config.yaml
bias: "qkv"
init_std_qkv: 0.0396
init_std_o: 0.00863
lr_mult_down: 3.0
batch_tokens: [16384, 32768, 49152]
train_tokens: 144400000
Each number is 500 + 50 x the weight over its row's rms, rounded and kept within 0 to 999. Layers, rows and columns count from 0. Numbers have three digits each. The size before them is the row's rms in percent of the matrix's.

# layer 11 MLP down (transposed), 384x128, rms 0.596, rows 242-296, columns 0-127
100:561423501482536502527472553490486493498495457437529466388499484453559567523556426453507524565476504598523468470498544525387471383488549457456436529414502471475412549479554549431515509494511498471480546534552518513459523529486503446447497512391562420530538532508467590544592385525542529451501494542555512507352491438509539461555426491611610514573536520504547541499475557517578460451489
102:489527482460537531509519547584493539519501543464554487520534454448459598388566469491478537469446475477547412481606435461580451499459476495606482484466447541443523506397480449494529504520453465578480476470543478594443620523528479452558528467456552498611438366487494485499550451460413547532525559489487363517483526549555482458499455507486536522450502463492530496572475547579504626450534
107:551548524556558519459559528423514529376495549569551468447554516527439456439491509468479511497361514471466459560491400436437526527471493563565590553492451512461523465540439569462441409458489595450478474462511479469489484550554436512544539492602551459525517448523522524517435434498623507546537436452552496534550428537502529516510410482524455568417436529518458518647510516451488490539514
094:525561503420493490478474513530492524506578463520558583502492398536484516574539492467437554444501447524465493559470527526524579486491469448510492474545477435638493487518495565508433481571415505526368442522482361398429604557557519535441537510535538557462539464408523467438454505507571496464513637501566476422510470462467401516494480474463543513565490453546453577541512528540506565461500
101:473467427532481473511511424488574518549566553494529395427531490494459437465452536393440578511394436476488484491458544523542468548570509507620449519434545527476587515624467585554523442447556520467497447533498556560559481529459509551468553600492475464526526560507389507512427468517539444609514502538482495517462486466548478442546398407465481583507539496555547466507495524496493515391496
094:539497543541508502424581518397461476487559538395448537551551480454476536439445480552412409490515480458489469473499517458528512494552439474509411538575640528566490420476477519512466559434577453500613538484509445484498612429477465566554490513522459423614512518389490496511505507470484477608523521397496508498567473470458518564532478540517449568544500502510461475453443440535548554518588
094:501477456606487454522450506516498547491558384454586506485487360462469389551511448523507486481436493477501552484495523473568422503537585521523469496501476635483527511582597483518501523473491436533514518451469478575502486470550477533493482524562539538504492554397559480528546481337454532489556461423500469489553479493419534447349443453497500578561606544520495494516509516560519513539524
089:543499394471515572492298473515564517481596470478541459459542450476475497555559528490410494461480432448527503496492520429519438501476475502467541491530506500431537501459575521494599490454465495497441504466498480413559545471588395417475534572520451515510515575488490514556509511491547566555610463419520435564472507481613591463529505474513457460505525559543536518551424464493506625494462
097:493431562609506491484428475408494577476501524526519458465510519418403541385458491486411573515498498605518491410456523439456558569551491461497442550394527438597521485455536565493574518578464507478528387417524441523468465497512472530560433422510446521448479571565467465570497559465471494499527605468458534508538539566525517477571489493543578520478443527443494482546570465536525558474466
104:458501556524430420605493489468499494482400501494609486559542521537493479470435424610457470524522476537472491482451477479524472450586537499438510550562440456499490468536519510486412445477392484465539469488543578541493413575586564539542545507544543561504496404533543490612482483445521470386501549453473536513554461445525522543472608540466413545489449482568387566532440517569489471457496
105:526538524421475390595556483528509426460529588561525507498532503468549548476606528472547522505523521507588512505499508424539476422463488584483503474453464504496528464518439450527601396491560467465528541562530432580460506549506565411526422539442476414519622441560498556451491466459446504569488463491454473510502515445420479494522576576514507364535487521495410506490482562563434455447438
100:528507520434431455422510469525496421448416497404501495428560344463517417591595455505528603561511429501595510472457418576452485477471478554587555471574527487508452515509558535508485472451583482556506474424478558544569519543448529491527460537476594531496474559443577505516467522484502484396437554540523527474478499479556481495554533430479424540472520527563423448564517499542534448552518
094:606474473542435445561521514537531443524491398449555522426472550615515456489615579566531542543439486520487434475449534520395567545446464467494412512566484475523501518468447447492493526559503484498453516544532533495403534356520510543463395515458518522484590525587579484507521474481503627499530474459491538529527571444469505449447437491472567451483523488471460463525492482614464588487485
087:514493553509403403491494411463464491520515497458431538441484302495565610477523502513510402415502452433534495481504527573483511506550519406466541481517477402441514496559513384454521529415535442657569504520515490566597521466483581485526503515477576534548557496488534540506547523435544523555469562544460504480506521506535465499493556532464407493552537481536512534492465515521501415510466
101:481402490559486508527488586476542535519511482481491490526411631504529462524548544510555476427531401525465524465486468541490550456506555557417514499609425453471430499586591483458489493482583483529523478529493471314519517489594423486475509454490512478537485558478504534522470609518523520503421457473435527455403532484511562453498569498548531465432572577457505546427547474445395527514532
103:491549514561418502435454469554496450477508514507421477517514349492393577592498554486530543477504497532490482545477593521479494524561499471490514507481472547468528558566511550496550538486481493513468463639531535277505448510496500501488494448480532399501517479523489401480500446481516490513493471522524525445466464518523573464486518421567476536480530589637529505552511505524478358464544
097:551506550455539510507484482428516564480574507459577480475484441517568476571560502539465509515527487402395466479468500482486503507535448485459484576508477458606539580522442528477398533533484502479490579487434471385569600464502511470486625512522496438524507494583530504500486509478491516499574477426417508471577561499530540454458616456467450345515496504527437571479573453374559465490480
088:502496491503550529495481516532446495515544472485480480515509109468480527493468506498436555451496494467499510549510575521479494527459509500515454478474529533530501484527562489536493492546489483566556517427466507679595486508507486472528519487533520514541511493454465497504463567523451486525529484529533437486453518534496417478531474516428566498468502543478552494527471481502501462521476
099:502398540566510447576446479488482435485524562588589523515486379582460528536523480451540465490513496459544411482517499436488426497469449509579569509553445488434564464455416550353491458545510512491511463478512545529527515495493593533413610478532504478522481484425533545486602504473534483518514551487497503431426566531504478459492489592534579389552507486518515577506408471475448607480485
097:458461599557457503500439526517490566475483571428440515405446541493478459517485435491593488588507504423436477503514591595537488425546493439489543487473483562430451454414461516471491433480489498472488465585482529486526501519524610442506397605633558469427522574463528503501538508569528416476455540587446488507464560512466518457451505584478587459506507476530453562524560489472546439426547
097:483466498469464544466462483547554579477392548568528562509447507511537444488587554452478430526400587485501455521489520549493478438503501429605355430491544593540458477551449540531424511465443521477509559541490630404519476594493475512542434567472547598472509469457553498497541553570491498506511462508474487444560543416446587523473505569512535446480488457412520433492483484482410451518514
100:421513508558483485499480465482537527499540490459494417532569514437520600472437491559549482520417515409547545518481445542470532444487510451425485547549520552471552462381566571471511508441528464476506553574513537539494429559495553444458588390463421468496453451456492423473527542552472499552466602592487383424545499471598514457557491549460504508460591491406464570518552466571473570503542
095:501525521485529425564418552532499561500518439511565600519577444516504445501476532455554486458539475520501456517543453536443484460453428442456409455539543446561530484442545571501541453425490496617453602611476502385460466470463506491499551508484492539470485410470420562494479553483654639507496538599479457549469543459506478456449497532538505497562522476534420461542455491484512504474408
097:481415666490485606500461518467474508492476571498491362494506472436479472521590500498552482598520495396549498491506517608485507450419470528408465547482513505491490572510546502417450490559607482443520578587457562432514483440515551431549480510444487562585571582479538444503501457488469576535519504493450445456539475566534461439444557513509479480524497470461546447540478540428554564474495
101:496413527489514494444408466591571519490601583544512526493463553495515473484539548556524486510502481525591471600505488508550519471480482477450521531533519502435527488471455453502501491565498512540420570547535476574478538457384519511554541454462403516442465490534497584537462491411453566516473351631488483520460503543513341523538529487444480528439473568455452579565459485555450413539486
099:443473491577530530570482536545459462587513522484539498560430512525437573444464420446442486527465413501557555459578501467474399532524576483463458519504378520454394564514553536545505612522471528499556537588491478513498423495558550413504485458470443489406561465452516511434448552450470570515506513552565397541493500578508615471532463491539469527466510559419532484474517497558450459546410
107:493481471499494435550451560465517540511474474491530469471506439591497545565511405568635562499535551453454535440511509483379414502490444462466559456525557573522449534555481568566468425580465595459517373430375516559507463592599534462450477501495596470495446447569438495581459509474448479463524480484512526519485501433533479453475498472513532487595548577476523537502508456505549442489532
098:473487506550463646521447536484507575446437474588487477569573548516479455546501460492542438452503509508456539389481497476497469575545511564543456525452449567458565486607431476531474516481449509476545421465465452574554480598433473509482473432549522520457416587541500517476596463438416512602468462484572405435537528498512522473528433531448564516572457445523475535500518548420418552554498
101:574376526480487489515524526544551438458533577476501494504472556462547487533513478530445542491479493597436491468485487440566532460491419555520460482429574553474431492429529646530397512468472502602416548528447497510557522489401462509487536598453382479484475576477451429487521595566494552564529495471476465511558597494565538535588499440471455521496500437414456546434462517468539539489495
103:454440485512498479580584403475470560498466546487501446442557426525579515476534593468487462457478531563526507555491498607460507515512470596480527470465449507463485504458614452545519457469452562475421495543539521465465493585511555544497514517462506602456580535551520469450472501587575423481340434460450558475570513522524481494391576413501491554484497488520541479514441539487376562470469
100:509512572593535456402516482434552450443491422488534508509476689546479539455513447502523476474530423473480532501540501501525514563515532558501562386427460544456456488523549490512498446571449447575532443454539494330516593508533494414441464455530459535502469498513586457472468559554484504464454505451502592524496515548513464495459526450517512508458475572435542542422566558547523540465606
097:499517517530534535473522502489454479417487514431558481490543504505567447545493405411557439474409615525675509585606547539520498536504479465495460488477566561445640523453534444494506433481501483569510534493437420495465489512590542470512490441533463449523471493558562542471410456525491396474520500526445430440477412426538570488472492477432461499533583558518524459530510581473526532529531
101:483459546515494412475446486495451494396475472446464498454553564491485559502398500583502534517566554461557449427448568495468476536518498566418607508504494513511410518513528572488565546436567492397447540474523540435506437480516473467519522553578473410517599484456565441586466375513517550436535534478510523505504436464526559579536438581502588464544559551564557505470444498506535441451424
101:432478482475541566573543487516434456596482482447475478468459425478521494540562553533497427490462479468489477481527486441474452490490627525407465424410428549500552494551452516563519599424477451521519536516487456417462414483573439547540520485461605448442467508505424505493546531543484637404502532526515548516482557475559496540529501458439488519533539568555380471478535464578470606498572
110:497530487535455419485649473427462492557620518429515488494495424492517465497525500564509478451508515495558430455512476461473506510528500462469550491527511580373448492451556494466426470583564459394461582483536495553466530490511461513545519527471422500464483510501570471417571464480494562527393572506473579473535444512506492558555405423547511519523445509493501440460526544497517687569533
102:450476479544459492529451540487463532543472381436497532501555576542378529435523584436558491478430487394549463579523491546472431468500517560421503521512571529435500505509393376505489513517483554524456522417529531495476499460443515572543483452539562487529605469619510475486623377561499466489497511448491442461501493464527546487456571535479589582493504548502528500500482458484519585431459
102:560556512500504515539540497505521471459557465504430565518459493512463554435511574578506520446491444457534605457491536614434509437489521521532455469455527537421505490518498493492483471474475487502451561515444466437508511440473433555485477418478497427432608548597528527457418621460489435470448502594417421551504506460598608555483514505466530516572523594582450552480422485507433557565422
096:449553545542535504468502632492406492514465582543460553445512420517549492429560459482563549416418521534417473483611477529475509541541500542540454490440418451595448444579460516521492502503520516538484502441524485458518504463491463535511558513520457503477547530532505498505395471605476501513382521429502596456576453417474465609429570467428489532520543454565486486472475488474498643523502
093:513512470467465402480518571485524502584576436545462434482485427515452436500467476592485573493523542472520535546543523484546453558525502486579427480462549457521447505536525572545466477400541531589525452517569470490490414501501506503556596437590442470478473502538483503552429514497535508510462529462563404482544417489544495405466422484437476562620402490576532571644470552457442518492501
096:466571492482531506430557511524511496507419432512475524410601490476557598574478465459482509512547525428708522465447486578487438387510510481462470493527554542503501450421381458557482516535557533479511484498449536544476527437461566516506488516565394550515405506491519452561493537436543497479506561476426532489496451483505479482445483577538518471488473561571562463464502624522428557506466
109:522520581440540460411554485525503459542513580524552489604518526499478393480544472542535432565570493603542518445477516482544477520512469456561565493479425485499452448505444444546465468458459587463462463532457500536450457510367527561506493410468378557564456509484461516552439500522538427518544489320456540560538506490519585515432477549497460551539547474498492524618490513532509514462434
096:452509518500551609489569454415528467532518524504451453500531397562501577540471525479496512503486514529518473543466500485572534490512582532498450532463479500539455509444510484520519457462573448520507493429450483587441478516561472591545489580312510515572424480380433488548391524629491500417510472485416546495496496552432551514496523489607491445521493451493476535502450603588513440492494
103:527509549488449462513463561454413457493584435488515566554487436509430548503519486462495577567544535524541546517477501601440462500496478572554561484475522463521535469518488495500525523487516461458420419508358509459503531504432531541566408560513556449548540496577424423443478439592535541484357450489473442608450524415510541499507454465445558533579540486424496459515524509536439543615458
093:491506585479548457517619501475514499563491478496465427538508395443510420503493510485566493487500588522511571409455492449543538518520496562603471559533563490576513552559506468583392475482456503558551538492430512469408458510464558491384438459489494529435427412510456531403501580441460468530500508525532536500506492556470479543554435531486497485528493457430475449496482518579498691519484
101:588520433552397461447481452512393579512494588462553546499528523537490550531406512458490523599451467491585506524515492523484575514514512516504527527414408461493524523445512507487473456482551497503577437429521561463466372558439559467604508461505489536450439549525557492483426435448546466506445568503542495547434545556453465562492561538630588442524470451526482485481496536477529373520470
095:618502509503365410484479555588554455544530475528455561437502556435470481516635484446510497497530541530482491519497546552482478510505470490495520419529487478481485530497471399549498531415473541583473575529535534566505526480509471452420496525498472524528404369516464447577505414490466505454576575475487501521486406502506605506516539367444469543532472453609431493479526517448542533562548
093:486467525528542503576465455525564566534531460456471485510562336559476500475453452450506469479503545506518615451571412552519467488457463500550438415608481522510574513575491421478627447466522532385458506572483484494488426454511501575454486517553544497609464475500464449481510469512500532549493413511501627456499444434506447488466493542465392519540549468580500477516556505477483585490546
101:537493505463490628556449593465545569461536516498551421544434439552449564533561588516494470499484505504505524625563490432513476489502557448445475563462519520398509520459465475557392515508512464649581530481420532523483559519533542605455458436461545491477522505486502519486449516487420493491430447586545505498458517553492408376528525514529446541486515535487505479425434438429421527506510
097:484540507473405484441550472545502571547616479480503498529524448533585510565509552427522454563536479496481488474530474558468566476482539486492551509433468474472563477629462483474439470523504478507500535504512533667578481521439486464503540534488472539497501510433432429480430497457513563490486497333393573477623554497517454514437424426460496513586463492497520577437553522528502419474433
099:629504520519594592574643470506503518444502468469512443551577567389522575372555501540496559462493542383493589525415479535535461515531435447476494446434529496448552569487524570562455544402503509486484456512476445506378469576520527499504433598520512494447552526480541480467531489501430520494457513459479491467465486450462469420493495473468442537476509433511485475536576508519517586523507
104:503506580526503500539474470461427550564433571513519514445460460440474522515511428486456532476439481563532624558502526458422509565586424489561518518458478547505523459525534491537449479495524465506499494480488522591522475495562565522514597427544474535365438469548648523508528442537440488434518457532461525508445611544488505645379468501525518469519495485472521507388476457465496462393535
098:484509481469485483419543521489465488508489574479480481489416498446451504464524462474463540512456496423527468320501536577491479545542554537452559530515538482491418567525505525613516529465528429630517507343523456507509527468383427518550496495522472529478520543556539565542507423558575483516527560502480485514457499453533521540581516436433525425491430556537495562469474488660465569466504
092:524495493487508421545478502566486519489564569390495519589535621565575513475561506466454439563532554457493524467489532441551470536403456416450545498472409509520496480461492412518611415480556444497519481456451487386497459435426492548610500489521486494554539537552554524462463512449523499573492569586487518449495489536535514498473532559559394406528478451439467533438471487528610575475523
099:431542347572537416518439505620454510576538530510481582517540488506536451538456565502493380498437518464548447510508512483495465516545478514511489620462476425483462478478458464386515485629573562521542535498479474449620561468543485569438496547515456462488453541497457515444484542477516497534512502520547514506535516511527506465493421486600447565527549479600478517454393462510458428420470
096:514453500511485439493586539449433543490474454574442417457577460421479468479490500514473562583528407517533425482473521428640509396482528533468440427501497500538466484500537574552499489526586419530462559492499535609446485525534488529484482517504492594538501497509382489581523465426535566472479580568475529506430530576505458581447464528555488576444425495435593542554543425507513465490449
# layer 11 MLP up, 384x128, rms 0.334, rows 243-296, columns 0-127
102:538444460442409466498462474412537467513505416487449502578543506485496581585463490539526585460460501470486478493465423561634574524515561460484539470574553485487470491571416561474499545550566525460507473465468480572489468606487485493520512527485358527483454376460548450514399488452450511482464482493456487517491585532540483559500497505526412472538426494485468507553469671549462542549530
104:493437498539565493511459486509523448515485492527541427503527524473550585534482506571507568490508446493464351421472501590456549470517457424451463523613480408375468534552584493509626521531562432499513474444493583507521556488520493497527459522473500593407574528509448485369539534519584514487501555575482472516437518480525475451526518553491472453556468571545501515380563534447428535470504
102:523520554358595458470480508497469554403554545560572460496556495537542533470519504476474472460531547517540477418610483458464406528489453513486612520494578494497571490471555512508490449466479512389575564470457522464472505570443518464424527465447513509568443515529455535565551493454444559611484415529496546567572532580451541403501510537512540464484420496547392424438430481522503507512499
106:441566395422512540575450499535499557438569513514441457509459531486523443596526508417462495536542566486434514471453483509485600566415481425572490545527578490560541561572595613552493456466461507557527508554548393513529374520499448508526510469442492464423362515518467497472522517513545432439465410431474513435441507518483486480514550537513490454505459427462524466483509537570561515528552
101:378549388463496592534485533543510583490431509546530394470385506523488432567467561491577470601433547473580506407434513468466522530473481431468465437521573501499466519450515491479527536606534509551584539455509452517536498469477518456383496432462539495525492507441417551516499476504500514472503489581537517434463504560548491537506476527627572437530589506500456528462416596501537517508482
097:554516435523518482619460432511550494462455586545446470630545443499549571459479421473478479441416416486451495505477414469517454515500553528485543477523471554577398467512437577511506505503464551532477473537529582611516477591507571544512506506505435503573459513390553565475493478566544545479447572465417503514467545490492605499504397561426523483543479471484426480577483491538509552427456
093:459483514478486581467544503513572524444453473509558405450496474536505575514500481424576482522434484421444500564475468636522578552423502479438543408487539505409546465502395472384544492423416573444551511461560448517551485510466478545508527518503538543551565495544468484426526491507590538473472584476539620497556490522383431569491506557424456499471501510557491481470490518404551521498469
092:449514495548484683434449562451470498496528561515544529418474417492523436414442470558380487466505478448536462486518493487475451530389551482548574561544544535533552496481447514508532405443425544489477509531443577529554460535460581597429591564563518492521435475500509459499570517408518483510505480469496505574501530476472413401511386554502514510502517480477429525502523417474536518540513
105:513459570480541385498477493569523550481403459485520554497486452544534459494475510571494500520472615510579564475580543562457517526464515485485587485392475497474521461531555441486540461427489473434468503526507484578495387565399399530505508462524511559495486481456515365487534389557559500517456540469501521482448598437516510524449513362488513534507491621487606464464510509514440534465473
094:452528406569474449483536559482476504554516463577388545509500515531513596533401434345491513551490470511432522549370500522545473549500508498468551515470502489443513478527449475490630558493520447527469462608462584495492416436501486521511554541555480388502483503503427514420463534413515460482561601471448557539533504561471508506528547525585527464524426486518478469546592475529533470428514
106:437497459507496522445560520523525534430471525509513427500540509486440450495417378492558444552519559614513477474489489492539502479512536444614455540449508455553472501682496474471479503579434531489459507596483511502425469509514655544575465463522435544474496456427413481478513478563523562524449514490531558474454500475534455441444560478453514592492431403470458410478429496437518531514526
112:518523531534485460537477513494577529532404470471536668580488539619556514588543611457496505487376495410440564450557550514482482515471497489542496565520485466483454498483460581464441504500416522466535444459516546565517562496493548439449510456474457528448531422478537522539528418466561539448504457523436620540434519453447493461513434572536532463437499592552472481570464456550436459524475
088:508501454525541363505536512427554454523552493507574473425484373575501535457503477460437504511579513517499486478559390480505574592467449527488480532448479501564454505537492578557567486489407577563525510535431411507539561482510548609560506600485358521430463495440461579479451551499574535528545510516518539557421440447509485499497476493512478401555501554480474477472510567443544472493461
114:596499489489467424520408510521507562549487481584469532498459502420513498527532563520568383469471453492481558544433529466442555508435493541509496492512607454503456472559529426477609518517506587555494421533469466510441481493513487474540447520461528515479461456394546346499515423486521484468525534532510473601495412518403495524483499491408470459424483530458519524589603484474361537479549
111:539570531548528459539506513502485533614514501479582562477491468511435440530521410501417463539503472576538532468448502581595503503578455552496559568502483502506536406574495466524496528626465426493452460629510532358459573582526499512411501551429459478493531500485587391481500465404446503512428458540539472507505548494401490542536483522470509469474450463509473533515460507508450397559472
103:423578540605511526470449546408488490542541564424523515400524485531488539521369493502469427443447544404483488520381500548415567519504462414476559417581507521523509506568416493507482409525361417436464445525551548496524498534489492512437535519519434481548507506427520424483474430535486505531493578438549551452532582474483481481551552543501527486515531567467477490600501451510551466496473
069:551461611458498389505506482509541510498553591501598513469483330466518578521465458491553378595470472471543436463446478534542526485539519461584550447533455458440504456468467450585518511507495550514544469487498431455482530507443565489508453480546490489433546573517474564522481489430520604476579491565443529507568510474546543549492584431574434446466503444485392509489546502565489526420530
107:554579495391429526508495440569432523529480489498429520506443476573595527500490504436513626550478457490570477487491454480549501477452583562532454584520577487543481429530508481569606419540459513483463473410529559543496494508470513547579519562469536465446494504415451396528499462429488508493449444551542462576549465437402574497439511472411441577499599547463456417472501455526506522516491
094:513600460433513538481545517556528522541490559427623475437522465490485436479475520559572482482490459545440483558534497469514477494407573611503468478471595523476493555444439510475570468491511499482318598431494506429478451534517504547534521470521543561493592553449452418500462542499578502559521385526478453532414430434471530524482412492505461496515512524475602527428520521514486533585472
094:637496537497572507529525547526516496464506481392532567446435499442445541478448456462502503413563465505500492450501490471492449473477455354489541488468512531471471600511634506540486571518436513441486486420485479534458542474561462530452545615486438456583485499408528596407459501415597474518541559459597508518456532423540477493500525529556486491563441497495533488442507536530428504469589
094:429513510528477491488505488471493503566439499665366537471506539467528606629504369523517495425495442589580533497521460472531570534460527477473425574472477551452581431548417477446575490541563428495552435523472468472533478513544545530552530486496501449537578436482528450525475454431509484519525456539459520432545402469472450480534497536458479454461486557584556490526552484521540441481573
095:437511471495471515481497442465514555549540615534509467480392468504468531612530468465502461481500540579461553605452571548475507563463587535513549569483419525477417434516436484523535428527460511573554460517529459452559455596527544480504514468508461499477486535455631450486455524492449440453424466529516566541480427480423522515381419506460569492496461569407463511420516462469505519549611
098:522567583423509471534561539578562472496444457558501485490431489560501519430511459443541491500437574494413443516430524442431414481496457558602446500525497535440474497483417520562589555527548532478405454404551480470452556537391488516507522471466409516464463629471378507461525526493517596469419433547511537511459517506460537554521475542534483504482589518508499452502511551480408467535581
099:482485458452507552466463523483539458482444379522507472600495512498418533452431514512493590429571590485415505588439489508545518532473543501456493504506563478467555422442524557460567525446568524547495558553482432516599553471438435505568491534459506509456410595493411484535490460577523407566496556571450537484504396473576500442471600498529521522509528539576472511588566525441472421510508
100:432487435405428482467425492556485514580448509527455597448506530504510494524464473481450495518554535488417475581449443585495511505499506491406472457566473451541470492433529568508466540506525494480525489585523576554492487458536617558534546456537579536474586441505462505463591611494532417461502498513498486476552507504506522437516499443518388516435450519537609641608434481552496428522455
107:537517522508493446513425493526481538554503558536429499524542531437416517443503468571495451423607597565507497445506568492520380487604467489490490473515483501475590497472474390398438507549455529428466468442473483499494459574561494447484504550424561515538471572506590567530519638561541501482417466526430535619415534460526550518530463557493486447520420549544407510530488522520533473501493
089:585563485536476619556538551463513422489476465487468490439482438490494560576515529501522371363462493545551559505488505511542386461561541521430448556529528415518536395493510626498473472508597480445404421421446551548442460534537464439506510541468514575552450462437470519500467483492502551520521528517545526535571510497428428556477473533481522497506522495555467554523507525589397468522547
102:470406463610527497484491552446442406482418597444553506564469477499474464494527385603461477512522504440453470467479436426469471643489575558514541480440465588507534483502471508483490462478470508507555458513459531470452590562471427522520454463507463485491431522474485472422485599520576457482440586535513534560511568509503493497553579505520491567464516564554401506630505416504518431514513
104:548525572445526488445502516471538446526436481578548521500382516566518473424490498489545435541548548488530485477534582368552539450467520504420493425581567466492522416496452483544501579520552467524490609496489454522443505557495594453443504446496545520462474553426482505441518541499512469524516664478488503397473518553590540396444470618473422537445496488493499439477450499460512490542556
094:451572472420442571473466555545467511561587517541484520501520626530574504425468552445438539441492511495521573499480457448446493506570532465444425599644595486458545502478407440526571520475508534563442556592516481373507534439533531556601499523544531457456404522539419482473508459465508502520530505496551433455409486469561514525536421549474480518506526452509541464529512448542503486472445
095:590442545469538420476452503534488486526415522532460529470533481447610457474515493468477444485529525588538482477481511445478476543489564477478425481542553538493493382567528469438592420535400518484432480489503468517502525530505528453418508472449505473520557563477369497606483580486501534477490552409487504459446496432576453420544590529465499424534369524531485451422496526567524547443606
097:508515508503557425530378454634459535472591474558485508522502565502497548591529512606422519481560502521476542443462517553520444470432473553468526461493462643497505543506469439425464556477577472466558491523465512513468435490497572456500449616465585437557478514460600506533541600453573550472554494454482512528508475408527580481476523542481410468448494465517527463496558456494582506436564
102:584524487512504503438445582481480542433456483510586523524508488447509448449410467486503454505597532581398485479496553467519481521514501537446584538557503469535476508570509454638578466567540558361559504487535515463452511586500603499493461438456479530424515540460351593545507421529475507509581496477475524458443537475494506382439500439486512483472527546458480491619471528523468520479498
109:513480562481539546455521521571519598593494458640550468509485465471498496552441474530566599513451470405414444527522496555548466457459542497486495576507524410430437513448463493497468517451377426541484524446439545538474536408428471617492434478498558438470524454516460461572532468567523474537473438493463458498458552474504456468489599540525542496436430443557504504567561619554495505470498
103:514551367509521569558475508502534540583478442484532541460453419490469503450511593526517500465457510520420495567535507456537359434498520525507532474534468535471446427477484578431512464509514450512532521413556426433430459503490601513407548451517431534446493600507609415432579432531478504589483521581492530435520519397460460464516461495512553520555519594568506485476453563481529521480476
103:533436424542544523453506492466492542527543397426452470433498567463556436451529498494542555527531539483548511495438498439478640479553439472479450495523493487498432517501474563506525490518512563491510467456541475631468421541551455565474508518492536511435484481479605502450553366534529490502439390527458477497557503489466544468553529495598623522587510420543434524439521540457646497532534
106:462447510494568518494474514516544468556520461486557523456481521485503486457441529428565513615497404501465543448491357563448486394510579507589485585491446574533447449538522419478494419516483474484498564537478466551520484589516470450511498551474525559463433551551518469457536393477558513385522518490418510471528462569541431573542625495484548577512617496503496504440563458443536457463489
096:578551478475510473346581529529538496485553484501523537497562517465470536554580457481554391476443458573359492372493400505493495465549424613527543533493573511482493538499503541516469527396452396557485567423493422505449470486443516500454506480438612506465526474483505493552471611459483544442503552514552474505461522546521484543527530494515505428519453549444509533450492560529416538522460
101:375550467559503572532488595418523551485464549512541518593478521462539425515496463567577559497496550495469391468564537504433481440464494387550504534552539502587479503507462504571438497480499450492553560513437461488581604433594426485517456437526453478537500539424449578509488424448436433458483571539576487530505448509476520475550487432509515480475518487457574525420510459608460445536555
110:552535526555528584468464546521445572527463499547529534552571520464501510558577566454453566541458528513458468486433458499523486557525487578455589456419495495524503379556361458542481519550542528532437456513477512564484412584502466429467508501593488520418493464524488450554509521380493421471403467404525632520481452432542514478506433475524477530515532538517507498556453475595545443556542
092:476485527445432552518571480586468531465473529535478520495392424440547410460484491442435512511452453638555504533513507587559563484444541502513484533523577554474514555469451467452614525507372424573398529560547507522415534527550503516463498478433526520516557484609469517427479432424533522513467475504475434549513471479495528514458526454556553547404506466421505420495518432535496433494579
108:535549446517490526441481554489444476579442459500530391599473562449552480473474472568512445513450516547518522496420551507474496468510449508479499544472493476536562551491429489470550465603535513523436475532475457543489518477503594583508517508443525564589508585441446465542483457538452541541415623536487518564457539491514457523398493540505485325540411467490493556440535383510509475563394
094:457556485462452588536542510536447530465422544509593545438493483522364494501489402429496409471493531508463478380405521609504494513403546425536522544540526498452564482444488447528563520511513426553481581471531417521481548514502499478531471558481515505537441436502480509410477478527519493529499596436489414588433495541493552522487474450443482458409565578535539559461428481493551605462499
097:532552475518479511437463569437527565456520529465389508426507548536445545439517568548521564558484495485411596472481495548604403435480441451497515517542548491480477521419484416470494486550537587486398538524479571518482453460526530551486480570474424506491426444491493437543554614565485549412535455469562519529515533487383533467537474526566418518447603586555537468503415493552496504479476
098:413473537528587623422493570465460471502581509516512533480465539492512469460488608444465582370493508459512472470551527435431576443468437499536532476471414468434460479517547502488525595492607491468590480440523544535539526566604568549496501425507463551516478448481498547467533555513505503483469480512598492575519457520434415417464454501474488545426581503457451530556489505468451587411528
096:475586551517478512475470513459511453512561536504494474494524397492511571571541542454439490514545491423466525525390458456400396616495595443472585600556533458502487496550445612516491560524517471488433557542469436559540476536515522473500466501509453477474509529565509489512445324423498461459534557582521441584464519544432580560477502469520537394435465492526511487495449486465546476481527
096:549481530572537543526508527512467524508527516449448490426477460464518448489456583497434516537419460477441494462520461557508470528527542446519560467516618465522503520537370459416479597529528458472463499425517558516419509579499509478510474524523494538516466541603417516459504443596540523530497528475430553510536483449386534527547595475433571370500567535493584550449445547562365490434527
096:447444567408499526576448495386512446506488503560404470502540514464411497573482527507518466508471564575490583423484514548478535437573504415600515485595520417582446467531623539460501490542464436490510448518513533545533500486581471485392497512467530518465481473479509611528523496531511595498528496443488537443510528553458419576532475444438521471508536494545404444501595535483379500522476
090:475565483415445450528510632532413480487496547461504561448548483562524547522484507582465482386572471573512502573426497570478421558460513469466448486527481492449458422497412466511516437546479570509526470527562549407501531564432452605520580451520542457539489459472506543475469523574486428565409441502468511552528585527481467483541502478446525417494508462613471412506475539495508601423521
103:503565487544481472484507568486566490534497560503426479468522439434568524443433503525466410457577432556537474541500517475492563535424501500509538445537472480511498475480531485431450495455511426480489437491420476550475536462589534552439435343522539522432578501530493512428589567454581577439479460505435469542489437436458611541488533484528468586493477592478648528433473579445488515475466
100:468591592529502412576542561461460601556429404498550501479460506474439517457478552493504579509471435516416582530515437488508522480484555503445484595587517540476437430530500518559554564439526448494478552451481501511454457505412467531529478484541478467545442547492461444595470531455401468518574428540454491562513583449557467454420488548525467522507553569535521593516396542482489472413580
097:555472530530549484528447528464545582433476515492506569457472540511583560596553454545616472517469578606453472482503403562477511582509546455377524416511564487499426466561480560547519432449472556570460499505531508369548578495518519446514426434466522501459429478483480415539408489423540497543494486473582485497471436456489541483480485603440500499532516441448517532398438520473500524477506
091:426615453542576443515472542405490429473473519581501452523484453507447524603548502539439509605656460543373480483388526444542520478493513493480596372491509462506522626459487516468497456436458465456538587434489543531515458494591534435534454482526523497533478545521459442553528479505524573552512518484458476566431506511526503520548566504525437438496514536509476474535547510513463448437463
104:550491433531510508463534515612538458520551459529498519526442418513540508482552519471529545382425508434601506464574450483481504500462478539551538496472380510583474513573480503506511404497510448539500517456511574574501514511455469510451474407383522502512498561438660509533433506490527498569536405489569462491511520491421537487464479379472561518519454487546557437432503598537546475501403